config = dict(
    n_layer=15,
    d_model=768,
    n_head=6,
    n_kv_head=6,
    head_dim=128,
    d_mlp=3072,
    vocab_size=32000,
    activation='tanh_gelu',
    norm='layernorm',
    norm_place='pre',
    norm_eps=1e-05,
    positions='learned',
    qk_norm=False,
    attn_scale=0.0884,
    bias='all',
    tie_embeddings=True,
    parallel_block=False,
    init='uniform',
    init_std_qkv=0.0181,
    init_std_o=0.00331,
    init_std_up=0.0181,
    init_std_down=0.00331,
    optimizer='adam_variant',
    lr=0.000369,
    beta1=0.95,
    beta2=0.95,
    weight_decay=0.38,
    lr_head=0.00465,
    grad_clip=1.0,
    warmup_steps=246,
    schedule='wsd',
    decay_fraction=0.807,
    decay_shape='linear',
    final_lr_fraction=0.0,
    batch_tokens=131072,
    seq_len=512,
    doc_mask=False,
    z_loss=0.0001,
    train_tokens=1102000000,
    steps=8408,
    dataset='wikipedia_en',
)
Each number is 500 + 25 x the weight over its row's rms, rounded and kept within 0 to 999. Layers, rows and columns count from 0. Numbers have three digits each. The size before them is the row's rms in percent of the matrix's.

# down: layer 9 MLP down (transposed), 3072x768, rms 0.0157, rows 2583-2651, columns 0-95
# up: layer 9 MLP up, 3072x768, rms 0.0174, rows 2584-2652, columns 0-95
down2583 092:506485472481522491530503522498546509502502477499532476502523495518482477500513545501493516472549462495544528530487517504488477508478505519544485472496531518502518503515486494562491517514486518492493522527491489527480485514502485482505504496510482509528498496481482490488489468506493490537
up2584 102:512505514521538505510472471478518507519501493527482527505540510531485533455473487482556491516527509494475476501500485517468508517497520516491512485525473522531511482495529485510512466508518439537529506487487542469524516545477489493492475497476529547479491505486500492481467515428497536503
down2584 113:476480501535505516499486483455508489588538523532512505443500493484512521502527492501500540478513548502536477514509499488465516489500460504489498527497474551458431483494486477503451482555516493477521471470470505531485483483488480476460476509497523506464516544496521542516464483516428513517
up2585 101:496462503492469505473508511481493538514557505496477505551492465486501500473515480488517521478525485498452507503491491519520530521506507511472478461510465484503491515520516512491538496477505515545448516503475522477487530504468498534512506518519536546530530511473537540530495557486509520494
down2585 111:499494514547507461532525518483499502485516495472466522528478453526481497488519477486478477500462481482445531509483474510551541465517502478455518531489519476491502514504539509500521515487476486511510513506476481513539530472478503525481487493530512521519542497566518552495541538480496493497
up2586 097:529453489469483512485506517473483453456534516511466511482501435503489488519501508514498477496492539499471461559517517497434524458478520475472502486453519514477456496492485467506519511461490487520489496513531503542492506490511474486486447524519512488507512558451460483511516488498485494504
down2586 094:533480491453494495536481481484545539421485511486515477514514536499443507558478532481494540495532531470512479485513494491508512491471523475548485510503436532495535500483466508466499524517489468495522542472490500488512522492504506481456500461502506518515456511528488555464482486511516501547
up2587 098:490511524439472484473528475480484508564492511501492508491505525500529483514515519453512509522471508505502472526504475503482515506515500523451473534534473541508483500487502542470481480555469469545504478450484482475511496495459515519538488513503484481503519510522521461501515471493533512516
down2587 093:484505475508528486522483511476502496512494494542458519509491483519495504493466515520503524510481535511519481497467492495482507483478481511499515509465489468469482499525491467528515551477523527534522523480501504498495524543514491498435530489484532514529477508528521522533499516526491490506
up2588 102:525539495486472497446525488449494485485510545458517464521510486513484508501477495472479470524493539515496518508460483511523483493487498478541497465524486475505484471538477492509497530523515462470493464505498507508474505505522530513511510525513481531499527522497472500477532504474510519520
down2588 100:480475419471533491507535507532498470480496517475458463482557436530533541468456456497473517471503501512504499482499515515485513488502513492497528476515521493516471478512544474502473483491507459543485513465518479517516462515479490513491572477511495466499489485535478534495489491502508482519
up2589 098:480488534477503479474509480520522519498476466454503510489492487480515531556541514505476548461467471479491511474479497491522538472522510457488508455512491471535480505486497481513509517474514512498511440505490505469476510503503513530541518496527529501501560501481447495507474514512450500509
down2589 095:496468542508506486534514517490523516502495481503508523522554519530500490476461456511493483472509479505505541502493497487472536483451519523508529483464499478514480530447456502479504484456529516533458551468519526532513515484504522492508468504502523450518493463529498513514526521428507511477
up2590 100:511505513545485469454492445489482496534478496498471516518458490490501524524507478489492484514494491488525495450520537494465487484506492492511526496483530487509518501475454513474491513523453474474506461481484432472451528506468493497518483469515501551505499508467525482505467482518521509496
down2590 102:463483545471524499499500507508487509475532492488481511497485519479498509445503517529525518492476492498488506536561489512542482520477509497476564505507472533493471485506465487494525486501504487536481486520491498484525525523480523477579521536498503477462506464492446475505488461526487495515
up2591 093:498516506471494477518503452454466482492517495466491511479509514524504511519463514529494493464514485496497470533535475517463448523510473519488493498460472484465454504499496482503506568536490482525515503486502444495526529525465528494475479525500541556493515500518512525516487497457517496508
down2591 095:500461533509496497475498509505495510495500521507479504515487502493492484556514502501466529485492495488504485490499508491511492517502483528478494492510500507502529474495534465487531481495496471506513496532457482481516489502480520530487429486510492518473525496502529502545463497509509495479
up2592 104:445497545465506483448479460502499483481501552489503516508503504493516478463521529467507555534516516534497520520488467501490521538481501533473512490521485494499490549502524518503495519512490534485531517464441489502503491512489509486500486466497491528492514498472514461507536543520519488522
down2592 103:484555538470513477449515506515495514521498507487462503555503462490475465466445450455515503553469493497517504476556508502495542507480511455504518511468481495568454492558496516504505497489500560537500472496525501494461498500519498481526506467538481511513498471500489511541472482535485479531
up2593 108:541490488522461446505524500506469526508507454496503503501519500493504497496509522507511512485470469476494528490469483470499525489501518502481531490527537508509481538492461493517530540480467476502503450478496497508458503522516474470503512470504464530514545549498513478507521544465478480487
down2593 109:480509473541461519481495473508494497531531501484462452511470538502501441509515561502513483491521495535518498499509484513554487465458519455539492492511484476452515499510486473507495467483484526525535483494468500488488474518494537508544497460523502507521520479534493509575552455490463522514
up2594 099:461489493505509509482524496503521499527532482547520526530475525493515496479534515526503509480474478458536532486531453502494547489475500467475488500519483506525482533538490508462460469466504513491513466497464520485464500536507502515506524483527496468480537548442498520477494504483482482498
down2594 100:507542555476467533534503455518493473493499506495517451507459521522488505519494472542513456505499556464532498490498530470488516492483474503481464511513424495451529520529575477514503498509544509487508478511483528516494461499495501513503478517527449497486520494537488477495554494503491467517
up2595 112:502511548506450486492485466473511509566509476486448511515506524491531473519475491516547488501482535463510563500508490495488510511486493499499474543474491472477517523495493469466501501514467540491455471477441489485515493510535497483491446472509492468523442457364531480498489539512478503495
down2595 111:514538517470562510490495500543496493473489514507564466457530467544472491469494511499468524502514501527480502518474518490512514492474530523499499439516481519530480500517484522547487467469520475509555533525540512497509487483459534540526594501505469503510531532549470495473505471512521528469
up2596 098:468500513527544516498457488480457475502539533533519539473516478459484523451502534541565515522496488538506484492496524497486499539509492542536480503497542480555551504511471518474526457473490478537516488496473485482540469506516531453491540556527494512496549490525537574499482519508523493499
down2596 104:499481450512461530488500513471472534533502469540497498484502498470512490531528487492483535513517523515496492519561501530466486541567510504474466560486490512520476461503509500515503464499486504509494500512524527534491465470526519487500506471495499527457461485462470502528534514471516463491
up2597 101:481507477497528470445504466511521502494501497525479503501508464546477465521500498496499490496500541512510508479509510466517477523521504542485500501481475464488498511503485504509474560465509485472496489476510505492450566501505524506483503458513463486508521504527473502479505491531497482513
down2597 097:534459505502508527485498498531465470496556463508504546503549534486513486490504496527498525453549526482506472489524505489509492496465516466512488486519548470492485489492547478509513483552528532493534477497512519479540509487490477494497508527490516499518519508529482463484488490501533511475
up2598 102:537512583505503492525550520455522490505483524550516514491505520531479500467470505475520469490489495541506547484502494541512502452515521508493529550488500473516548499460491493436487496516462480522487487500523485450514527497508498489519457478481489509519526524507493495463551490498548481524
down2598 101:503462503503536496479465472531446495464483504467498501552516493489499519508548518520466519501501504508530507446491466455521494471519474509465511521476475475507535498485505559490480494466465482507482568528453516510482534496484487531478490488539476485502521499482499517512463527501490499564
up2599 099:508517539494495521523497515492536522484527460507519489549491482496511493493455523512506470479534521505516483550508513489491512524535488487459523513462491463510531473494537511460519506532526487506526497522487494537518539501454574503519485533477477565516505460469547493483510532496503497515
down2599 102:479479486497488508481493450461468522496471459461463521514541465497518537499500456466503505488450505541492529499490527520489461481495512489523521563482527505494530509503510487474473522489529521519485478521527526527479526473509422517539512483501501501585505471487500482507475478535520510534
up2600 100:474536500462470510539512473500481514543490511448523482499480517519568510468514500490467532528497468474526523496501496463456522440530484518542525530522470451521501474478495504488493528501452442507491505489487435489501493517544479506489491547516495476538536526492504470482533486461496494523
down2600 094:491479531491512493480497437489525491480486586477562471521539483494516483501494517507495495504487468473483516499524483495500522467504487496483544451488468491460497510496464499459457504517522546521477515514490506459550535454537514497511461502534502471510522501507464501493484521480461507449
up2601 096:490481524465481505501515539488482525483529535530530523535483475480528496514463465539516517509467503511540489513514470521557508449506540499478474465486537482523527463528507512444477504472468495500471470523448487502489493496524537523473510544521493513503513477505459504469500501496520454520
down2601 101:512471487485486533506508467479514511502477481495514544465544525504498487514472515545541489500468468511531447479529503502541477504488457548489556450478556495499510491498501466465475498512502478515546467525500494575503497477533489536493499471461445520474517485517447481528485511510516504472
up2602 100:498500517492483476532509509498506473507486488541492522494488452512494486524506508483495501475485483558425467477509529494505530503538540532515503519520520509522489511504473425475511542515486487515523543498511494506483502546470493488480505506509492514493531505495523489490468513487523475524
down2602 096:475498431486469488521475521484503483498513537527512479490564529521510511486535508509500500499495514514518535500527479526521485521538539537514492513512467507502524484471476506528526485500469503503494553543539555488505511483472483477518501526437486504495476539504426496495480462513492526496
up2603 101:494547528465533513502471503465499536511524490509524522463454520464500517483491500472535504565551475492517490508514446501544502501496485513488525502487475485530517530539536486502484464517507478564495466494507512509505489535461458507497481492479499552512498545466494502518502508523511474551
down2603 101:481494565506501488534533550476507500521511473449495467480504482501511533594539487511484498492476531448468524511530548492511468492529482494496485504501541510491518494463492469528492464454470501464518547467480489479510518514481541515483494536465425472467464452415540522506477523512538497524
up2604 095:499486509506486493470519524520470524508512486505505533486523486534490539539572480509527497472509478488506517506501508464500485515504515509494531456481498552465463500537461464487559488459491513503547471492542465491499535491505482528507476499506508507499537494502502475525502535460472550471
down2604 100:522464545505486512522515465542466499508498529474486486461488470464485511485532510488476525497513487492527524465484501449461479501515518469480561485488528492502450428478531517519490473516519502511432477496494510497537510515545497500509497507504458494494537532542492511499482508525541516526
up2605 107:466500548502468489471529495502492534516505541499507541517465461530472486484505533473486500524515499486482502496518523522517493500506515481438535542469505398518537520477500499511503484490532509489505530505476499502484502536519547535527498480498429511454484506497501486488522519480525517499
down2605 113:473506487498528477483474498464481469484482528518471487512475499495500487463488522513513508496506467456461502512497502492535488501511509534479494492528486428491555526508520490504459495502548488499505503489514510507500525516479494547503562516498494536500534441467532522536518487484477487471
up2606 093:471516491488554494492575510477491549453501493473472533541510513491479518522499527548507486543496506477506472519512479494537498517506451482526534494511493518461515487499486496458519505515473441503515464503477528509491515437500488499565500511443445551456525507525446558510489543505495511487
down2606 089:539493497525440504494423499490534496534498507508503442495504486533498459473494510457493496490515523531474546518531544492493489473483541520457485499483517512544470492493505461494486474476513520504485516507479442490518490573449499490450501475547527490582505499496536511488529478467528494496
up2607 098:527508487467495513478512485526492456493510503504503512471537511494497524515457511498521487553531541536524529512523479536487500504508487492478530487512502494519501527528482460506513515477508480549527537486472503561517494526535538492498497497526503463502487488499454488441507489484531522529
down2607 095:486497472467519520472511509491506480535497505517477474535501490570507518460469464499512469502539509473512514516494459502476489535520460520532532505529494480487504492536461473486483486509495454500503492485502510545529495489517483531537528495492491502537508492527501458484485537485483457489
up2608 103:475480499510477501486533526534500489506512463480499485502488516479498544506502500531524519468518524465520499504492483527498516521550510473525513498467477503519536530492507483495468495477502484526510488492464497510533522528497460510525445530526524519531512508501484482487468497475465483470
down2608 101:529448490487520507483481477516473478506479513514517493513519523551521497504501496466487503492478521527504515507510526526513474529501503503550486533510533502511505445475492497511470485514486506519518524524535507520470534497528462417508450477462518498472506515476430543490478468526542446489
up2609 094:500457490453504484497485497509465501531491533518492486467455477456515495492508475499526503549493534495536499503531523519476526472495442476508513530530533508514487492523486498481573476460444444513489482515495516520496497533482549526512484496478518519537487514483455469446516509518496464458
down2609 093:467550487472486518488526509485525493477489459516498491488480529518478469481482521462507450509520515454510495483517506523540495499516495464513466477470513544516465474497494478443525485474502535482492526498493506496486507489489459528511522494540525468492484451540493484463526553525485479444
up2610 106:510498474500469452457524479526490473512483505481483518491495511488501495478471469540502511505497516493470473482470489510503493478557516488493520509478461524526503510487461474504518494491435489530469482469493461529487447484487506510512461516504498516502504502485495509453519522555482500474
down2610 106:484472436502513501455487497557462518534504490521483519446490497506505534558487490476510456499469463488470520489481495497510476505429542519512455528454528512496493511496472520468534481512526534494523490511467454479499500472554484491449495477484509513507531487523515519501483500488531464504
up2611 096:458505517479505482554546534460509512562506503496514537507502462489492537498510487526462495474503560502498542493502487523525481480480495465538508523506515442497529489500489508488528496510506475479480494534525529510474560477489529515547455502550493497491485519484510522515498536516489479522
down2611 092:535484465477469485471490442541486522508490569539493495490554512518528500497546521495515483511502457514471445527511515476470494543538544509485464497496460529514466449485515478495450494497491475543508538477423490480508455508496464448520527509518536500507510500488502511472534465492491519524
up2612 108:522520501509522470474527492457548472509522473521470481535516518491519482499521501524513482545459482461486547518507556480482507487525541540489471481454531472497497463471474484512506507488457491490532497451506443509484487532484515507512504518513472475537509510465483445491525508507521513517
down2612 110:543475460489486510443510490484466516471534498486517534504560498472530528510479498515513501470498480475528536488492514474446471522469498528478491487503484478484465535509522497460471495512468539498512516495495521508489511530492459470491465539511500472480467523524525499585470476522509517495
up2613 102:492488503508478440485504508505532482504469518490470482472476532493536519505510510538511519537455492505489484503487527538547469517516525458490497500487503494478491475519532522476508509510477521556509516492449485543448491482500468461542454524478442532537481531482475503484513490469559516514
down2613 095:450545502516516499474500507466513524513514543501532508494506493507497536540533520453514496508495491499526445507523530521466511479502508545506528521478504563479530480512528487556465497491483473526507486501473505527475487506468460482522487511541483520506484535490459461458527456548531491512
up2614 098:508489534467534512496524478498463493477528490525498523498482505490504492486475506530539492504503518484513488512436475525510521468499482483524480528486498489549511498502494463500526463467494427542494500480462512471507466506516483526471493525510507493487511468504538474494546514478519531500
down2614 091:496487503496488508478489502494478487505512519485515460511535522534497462484442484522523511551524524490491481521517488488515489521494522540510506518484543504492484460485509504463484516470483529483489471467478449504525507559524464520540523479523508463529465508528450543477527491523522487473
up2615 110:466527506504482499530519473503475513521567483535513492545476488516521526523496517490531449518495498463532525513466504518534514493514475484484451498481520462507544522467461466487475460505489541463486495494459505507517501474480534506481495491530480494488503480483484468497515521478518483530
down2615 099:516495478531513501548452504546493528464470523524515466525514496483495530521451509499512531504493544482490489501540505494504512505462470446507524475470515479510495490510469485553487461511469540460470502442539506502472529524497499504525531492537513512519493507514503527456535482527500505524
up2616 100:482498494478494510466470497482490535490516485479501508497471485485469502515548501477513507493511524522467486460535534506512487527501518509507514460506551527482470493498516428487489477513482501507511482503477510533532511474494500536495512498521490485564511525529457503529497499531499522528
down2616 096:481532516519523468467448491499482483535480511479510573516519503495488520497478492476516567515489521515537472487464508446521491456517466482467524502514515495517506492493496491529559476492492495499497473529484506494521491445525528461504465503474527506498516521492492491496500509524498521504
up2617 102:493481555482498482506488498514499496471471496510492463470476482518496518491471537494513511493506507513467514529507511495513465489489485513480473480481444526499500524511531452455516516513506484473488494483488501492467504489510505478531509502502510485514470510455487503499523532487527503477
down2617 105:487482524476453504532492519491474500513459467492458536548509514510518513521506481426510480502541490509567466500499459485493464481538475474520515517476515523540503469485540514522503493491506510475481507455512517418489454517453503502474467490519520552503502500507463496488465494493499490496
up2618 088:476475475475530458507554501486518495525521494512482493503470537512511514488504523494485502498468524505461526497489491555485494535510505492545463465491512463487461479524515445479478564477529498504475529534447462530500525516448459494529524456495508481496488504505513478484489474491478436497
down2618 094:496516531464459528500500510485509512492532481508489487495535458466521478492529465479501518504538455507524541477497525518547551505522487491520502515539485512494499511487508522520496502473493518540523509465483509479511457518471534500531503541473508535496518498527520489483544520526442564534
up2619 099:493508513477444530487531514538519491465531524532513538468497529515498559456463502502550525455517464493484468528496478495460503533484518489492510508518501508498502488523495451497477496513482463468490498512520488515493520511491490514557478552467502560496518515492484537511507501446505466558
down2619 102:516442490534519505475475501505521508507507439447447496536487461465538531512494480491513494478505530509509458485522487501514509494503505494531504513493505492497548478514509489502546509494494477520483466522483481520531517483509478471487526467499503431508534524488522486488500443518503543475
up2620 093:522527501529467458447535523516511546486455530485509477468502472556495502499538503466527479540488488462507477519491500527476514496513468531488496500502515490491494491506450501524507528504499483503516485496514474508498525459440481474506511470478521531463476512486502474510503479487535495544
down2620 096:478515502496554486506488513504476528496512483481498496498483479495545485506528487464488512481508480461520512502469450449508502468488516500485477503493464479508502513506531518501530484482497502498532456522465498487540484521482510548489540505549479519515537463512506447525494465488482482471
up2621 089:494468532511525547464518511492476499504465534512472492474510484488466483482460506527513525567500471474504487517560461527521466526535495510456512487501503465498500466535465512479474544553484490501472516461483521509505496474463519540557465501469473539513518508477505518477495504478515518453
down2621 093:507508486494508510537492524481455504494512494537478503509459464441484488500519503451497450472512490499475532484529541517494536481452515514541511545504485520497533519448503520464563460462522471513477496498472487478499489532526502513484476529527507505530517527512498495523521506509474512533
up2622 104:479469560467434515528490494522509495513522517455545516464506509484496495510460470486510490542483516503525539479532493472494479475502552516520498497509482519475546490529519508498522474478493463545565473474482465508459488542504539489535472498528496566519517492468498530502514502478506481473
down2622 100:470455521484492499455499499526510514480537512484512477515502504496496491466475484479520523502562486543495512452488470456522508508496493468497465494519464505524502551563459495516514500515498476482483538482512543476456521488486504509524550506498506448512502533501506497528523505547510477529
up2623 094:462467505493503458459518481478524534492504510525491499476485496529465530528497453490487489524458484490512510478515471519482527490509509528471564487481543494488492496516513506431488482523485441542508499526501504480528466527523514497525516500481479494526526547493480489474469487522459502534
down2623 094:511517506477471563496494520515511493478535488544500536507519488502520497507515532499507522457502523468494520501494541520527522514525496441468509534480466503509532511486511470527467526479539505468492534539539498526480491471506500520467504473512484497495475519482519509477520501484498474501
up2624 106:549488478460471477461487495432522497465509493483488469503500471528527451514494496507503454520531525499541494479508479515500540494510502516507493501503491501517527542511485481457495538459475485493481483493463502490516538487469515496509485459529523482510503476477464524501488470493503492488
down2624 107:543537470462475486477510508514524496478498535544543498503429531463505478513507524535489466483482457504509487460500462472521509545497514464489520502526467480451536489497455511452468492544511499509512498490503533519473529483477459518472535476512500472498489522477502494492476478516454483512
up2625 094:564500519471490474479554494516456506488501499524499509487506463506468491502508528480502477526541505494491463484504462506511486520513494503489469506511473473518464497494502535497496500489493510553471474509535530510474502499529548500508481529490490517534535524475493480514496492504507452464
down2625 098:517488483530534548508527507543520486505493459498500528501485518449538533495487535522536557518491519543488513511479544451552461512514508475493531520504477474516530530479545518488521535508495506495512546491468472516504489510491473500517451488487514475514458504493562492520500537521515531491
up2626 099:527541489539487492489508520486508471519506523492498533466483481492511470478488520469550512491488482493473502487535487491516520530519552519513475490552516509489498491530504509530543538532494497503543479525472487498457462488483482520518455514534476554507523544482522491455475491527510473469
down2626 098:534470529475524499474530472470530489508461489559496514499495543529510527472495560485491468479505541467489490516497471514464483530523466469476496510462487498519493478489465510505456481482502562508512468486441544496487524536495544535455517516510495517481486525457471501530502540528488515474
up2627 097:464519525493510513498504481494493445485466506519511528522515501508467495470506533499494462511515486475515512490523524471557538475512510497480498544501468476528474483501485473490499498469470448486509492498482463510486472477517503530511440521532486506523510504505504491516535494486486485480
down2627 098:514536511461515493536509489496533508496476438529477499487537473519508477514462495488499497476504507510489512489493494539473511520539534544551520516518509491495501509531500454521536472505560491483530483498501486503498519525521540504506478528510485513499515452513502500486485566528430483457
up2628 100:512495476504472449517524475498486542532495475463503513479508444519468487521533503481470499564505480520478494536507562546502499520495564539530528454494472456529480486518475485531480538548526504536505503470486482498494507496484537505525483471542512491508485545524490529494526494512515512478
down2628 103:501491563521501557500567485478480543517496518524497533509501534481463506542490496489499532485507521488512499515535463491491530471473521496547464555467485525517515547491489503457463511543511483548502510450490496517469495501519531556525512504509521458457514462501466481517498513455459486473
up2629 098:451473509493478454501524461473497508531531466506496496558469514513519493470453494516538499495461489525468534532540506530479484510528561487493492565526500486526428477476520537505521466500484488485518480477512511486481489498498500494516461487534504436548497548488474426499522485493451518531
down2629 099:528489521514504487502488521525478468537477505505532539525496482528502485544522490497481486439500509521542471475525510478507483519465513510465491507516512486467495460539473549485510525505508478514505503454506536481459532532535494505464538507497521471499514525525525496465500494498500502529
up2630 101:485467492506466458529495517415496462501485531474489572495477471454519479468501550514507527492526487508480486523483526496500535498562506474503511524472547455514497507514532516471507486480489471509531538498516518502477514518510517503497496525512515546513474513453512477510529489541503517523
down2630 097:513549504470489485477489475530517488492522489491497499520522534468458556514530485471529488534485485528470512513498474507476482524482496484501520511497468528519449523468507579502469498523506543483500507449503514507518494490503505533501484515496513486560452483506514477550521517453488480469
up2631 102:484526514531491465484502493496526526504549446518472471500501505496477505534527512496463509494476544473562479478507477533529511542481460549502495501464475462479527528498501455468500495521485531519475482471481493506482497505540524498507529469446476538488515482493483497483501490516539484469
down2631 105:534469469499524495463528508515518545529502474531509457484547516472499513515481460503487502480503478492516459497521475510503500485545473522503543503547489482479524468487507454521416533465495529494483501503518516512496456503502489496475538489476499498525477503499517529533499523502466555478
up2632 107:517499491514483486468550458498476539470497480500539535508487495525500545546483464513464508488501469466520497489503497511510478543536544489493511513443497504512485476492490474514497473488501485516522475461482499480463462498493523548526516488498503483521511523476480513495538476526526501465
down2632 094:514510505502546474503553531448523514484479528546496489504520551522501545475522482471503504511480528474475498484474500475529477483506538483535484495547479542494480511467532443519499511456518492437459525473501466487509504469513515510508563516482502494481556501516524506486464486519474487524
up2633 096:491477499488497483489524478509527475559493494541484503516518505530511476478525478495545487508505554508511540541534519482527520515523535498438514510525547493522539523526442478501481486488531527519495505478463465485505507545491521504467526443455507470495465492416492506479482509509526531484
down2633 094:532519459512541490542515490509485476542480464472441501507482441490480492468470482451510479500520540536478510487501521507467527527487481531540464517501497467538549521498520511478498519505470529487486509538493464478505486530518473509547514507490503508481514535487535472455523512498434512490
up2634 106:515473529531464502479473482494486485544502504504496506521478509487513471485488556493519499523506503487539512489503470540518541503490474516492514514496492450498527525482500461464516495485432554473511460527524518505485521526476511478498450525497450453483512473488485481484509504458494504517
down2634 100:522534508447485439540509452505462507496502513466531492484502478508461554485556518520521493508480491523469463519460461526467518498536513566490519491533513516521466477487516522485518498468482489473507503561521513489513488475494506469472518482516490482520517543539473529536557455492518478498
up2635 097:491512477482489474557506489534442525515506535476498573511535479519499485543485508512497498486491537463491463493498543503466579461495495502523510467506512474515478501508482473493565492466511503520477476520460474550518521499491476544487477543498500456498488491523473486480502520485508536534
down2635 097:478518506492473510481496500535541493512517498485504505516489470470504509560515552519490518498466518502489481529493503475521473511495451488514447501483512510491493522524499472495501542465499505488513505496515494487441506517489497528531510491472514531513531480491517473482498521533482487483
up2636 110:526465487527441471522491495520480547507525520503490527470512531516513496468480473507558482542501516494478549504524541523493484478510505567479507494496466500515528510506488536506526478485460460463530518496511506536489498514511461496464492485488507538550484500502527517483549513506516461520
down2636 098:512483493494474493467495492521472513488498545493529468501498537491469484536537473523520475502518524544497467508504522478481481502507501474452515466502449517471507485554487477547501458470469505501506479517488487505514518494531509535493564467527469464492543471516512489519508449463535507536
up2637 099:503534544483514497493483529551492508480493449537471528547407499520487444466531543481475478456509481460466485548491486560491565531489508545530534487504504476491474531517530465487535505498489516491560549515535498512518525493528533469468462456499493528532500464471515476501535492529527475503
down2637 098:498493508518493540526507493449511462495515444514513483488524482499510540465439524507497502516502503541481507495468480509517506500496525448473498528450532506538516474441485512501479494519518523487545491454512554468477495482528475508533510514488509524503516484506471461505450494481478529502
up2638 095:495550485513470472465479502507509501531491470532489529473508481491523536487511517466529555471492513503527545468495494492519513497519521576450504521484523498533558548489516534548537536446522470536467504507511492538483479555473531513501514495515507452515486514501554520509504520519510474509
down2638 096:473479501458524515474496506480450529529495499524467454536518500499493476506508515493518489499501518473510504522494505488485484513476499502554495496513476523464500431501498521465486441513496515468478449541515543506469494473547437483553485513478513505535473453469496491500514500473485503477
up2639 097:494516487525499511517508511504490487513488506505489486558466502474492462490468499540467477484478535492528520470491517474490532518553492494458474480497480481475496540494524539502454492487505540482504495470530493531464530542514511497532490493541510492511484507510497478504490487512524506498
down2639 097:520522473501488439461489494525489523528533492498506538432532461521429515498494501473496505540539488451525494488493526499512484509497550478496516515508516507480517457497525447533521508514508497486534456515489508511497478482497487524541515505478504529525489488521531525483504507552445523495
up2640 092:497497469499470467490498475526545514473519483465469490521468513519489509470492501462502480489500455479478535528483535501541501451514483504507469525522529480516455534493485532489473511467522490510462499481478500467491437524462495501494527466496517518467521491529525517517519547478528483512
down2640 091:498502482466460487463528547477512462518491480531464467496552487478497542528513508485459542521525515499523498522492467527530514494501526494490493514534466480502540478455545505491484522522493466490505502434525479511496478454483498480510533501498462480482505484493469504505473481502468496497
up2641 093:530456537480471493486519507474496511526532512501535510513485472530497513529505476501483453475480562455483516524529440499497461539505517490491520482510476485472495492494497494489493464493482524515508489456509496504507482487536524487508511514518480481520483533500484501476572521537505529470
down2641 099:486525492464471522520500506513514490507513502504497469522536489508533484491491461524491504515530527538538461509534466501483485497532511486478487533527506520496520471519484511519506508477489505502511486478535520491526494477483529515532526483515479485536520522496480501475507463512473491494
up2642 100:519475515494485507506514474484473487479517502474483528504495520520509474471467550505554517468507504519481493538428523487515475522514489503490493527528510518505482470493505483493521522518504522470488525499501489483484500526514494496491495534543500471493522511517506516518542545456493511506
down2642 104:492522445444545457536533481519495560516488476509481501456485494523477513521487520497468501452508477497524494471457447469482482464499484479490524498484531469523446515492500525490472514445494498525487430487450506520507467570499502531520500547491515506483486514529455440486473542498462507485
up2643 096:505510508511515419521490514479472493519516476530518477505477438478495475513498488467499484503480554484504533524491514475500493499513529517515475489480485516540482461497510512473465480525497521510509507493498481470461483485474563535511486495543502550528490486476486450465489499523500522496
down2643 092:499494555513479478527451486512515479538461491515500455514539494491498519492505509481519515513495534482501479524464521502528509545524494463525491477508530479482534512500483530479453489507540478467517482517496528533494477529477462516498509469497512527537516502501506506501533468464474483482
up2644 101:516506520527478509536492494497507549501526502462511526535463470458507502505479517535560510469520522526500512503529477483463507445538479498515475546527495492469477512509513504485494440514473493498526498506472463491489414529450461485561470489486551549504533471483469498494491523524477519492
down2644 102:488451483507485469451497487501484472493489546503485519513499520504483486559512553452481464527475503481475489529505514518499530537477533512490546487465531469487517498523459496459490529503532513497482518494535488525468526497532516457447516478503472465515467526514522462498493491480520463520
up2645 097:457471509510531478509494490518502498542510468476520471517429463537524492515514497478477485520509508477514535538498477502449525509504500481471487505496491487527459529531519491514511505523497528489523498515550478485502533470500450510525516509457539553520512497530471466501523514467479486537
down2645 098:523491511464479495522492448520464514485534520496456550537534490522457485495476512471495501494458516461516466501468543539527475524523517534513487531499496482506533495525561492473512495513489497479479517494502515466516474521497520488499456506480487481533465468524520521523501514484510492462
up2646 100:497531506511526493481560487497497514475497503469542503540477546478523491497503473539520470479521485456518482518539434474498533527547538545491471488502528492493536526531500492503509477492468467524495504484520482516490511507493486499450480471505529491476448534476524526492505517483486462476
down2646 095:508507463487469542509533556484503548534494518514538529478479514492506476469476493476507435502476542463497473471511530521502523528505498475459514523524491516502462486476558521493521465448477485483479519507531511498506513509445532523519558502501460498500503475512489511520486531465500488566
up2647 120:501485496494479491519505461485543499518521487489499516500519487485490478468511515505489468507502563510477533507528511516529457451518462503524468523531506518534509490482469521441516503457509495500528513487489474506506510514527500510467506479512483471567503489419516476443527491470485475496
down2647 104:507472486500485493515502472505491475516472507507517522493562507471508519485494513486473493494497516537508533504485498451484470482509478486504513511525552505471565554473457509454529505498501482486464513504453482471536497510558493491533464512481530481480507488471532544465500501434509500514
up2648 092:526499462516515513509486501503488481521491519460502481540492497479486510578442508492522536478453478512529470470506507486468472516529502509453489539477517489523501533467478513466492532511505501543504457484468497449467555486465463482529490451520527518493511505483487479497505498551537504509
down2648 094:497526534507484475499493517534532490533478500518532517477515470507489495473501514515482491478537524483511484512501502506518481464529477471529499505489491489468480506503489506475498517474485489488502515502548461523482521518488556508551522463535522469510508465506500553467499530514522417508
up2649 100:532513544461475529510461549516476520505548451519486508471523500512493513499493497517497449502516563499495526524512495507523463518479467464507493514470462458524552520488488512468510462545529503523479513482511465482518537522479501513512492515541516531526489533500500458471529517448473498483
down2649 101:558529488509533513523489497471498502482476510503488526479518574525470489490570514492474493466496493432492470494520504512498468484510508487539476511533556484497514573494471495516461480502555490478538499522491494524519494501517476502456494478462472525479471504517514520473520511499511465495
up2650 104:488479522505488500483494536540512458519541478517472490509447465497527512516543497524552443551513531470455519468492498537492502505494514469518488518500465497483486494532493547470481483542505470460502536497514455515471551467513480529523468528505481528510503533487495472470532491506501476499
down2650 108:475507465511523509533486498507480529493461504477438536464505556542456495536529466478505520492491466506525513472467505508479481513469530504548472547476504512483496496473479521479494509522498504499520501520519525486464506487528468489496496459510473519504476514496518523461491439518516453511
up2651 097:489493504526491504533494509496507493472499513521510503476502444468467527505525511530521495498453515503487546504522549502545482526513477522500507511466520489499502483533535495502521515469515529506489523456519483521463489518484478519499455470509488482477480522490482526537494489516543474495
down2651 107:536474444492522525493492484480506513488459523488470490484474435524487538500523496463489520525509491501523519501507511489493508489520479509482527490521472505454526515487462534490495489490504505536482478532540541505491543529515502500507440491479504443499471500502523514531489501540514545486
up2652 095:557450509504503516520500460501480509498474458484441477481507521512474485512457489480486496462497539490449473480534466478517480483478452467532477526490477501509511481521468491493513550552534502522515504462478528474515503527511534510486472484461450528522531495504463518548498506500480536487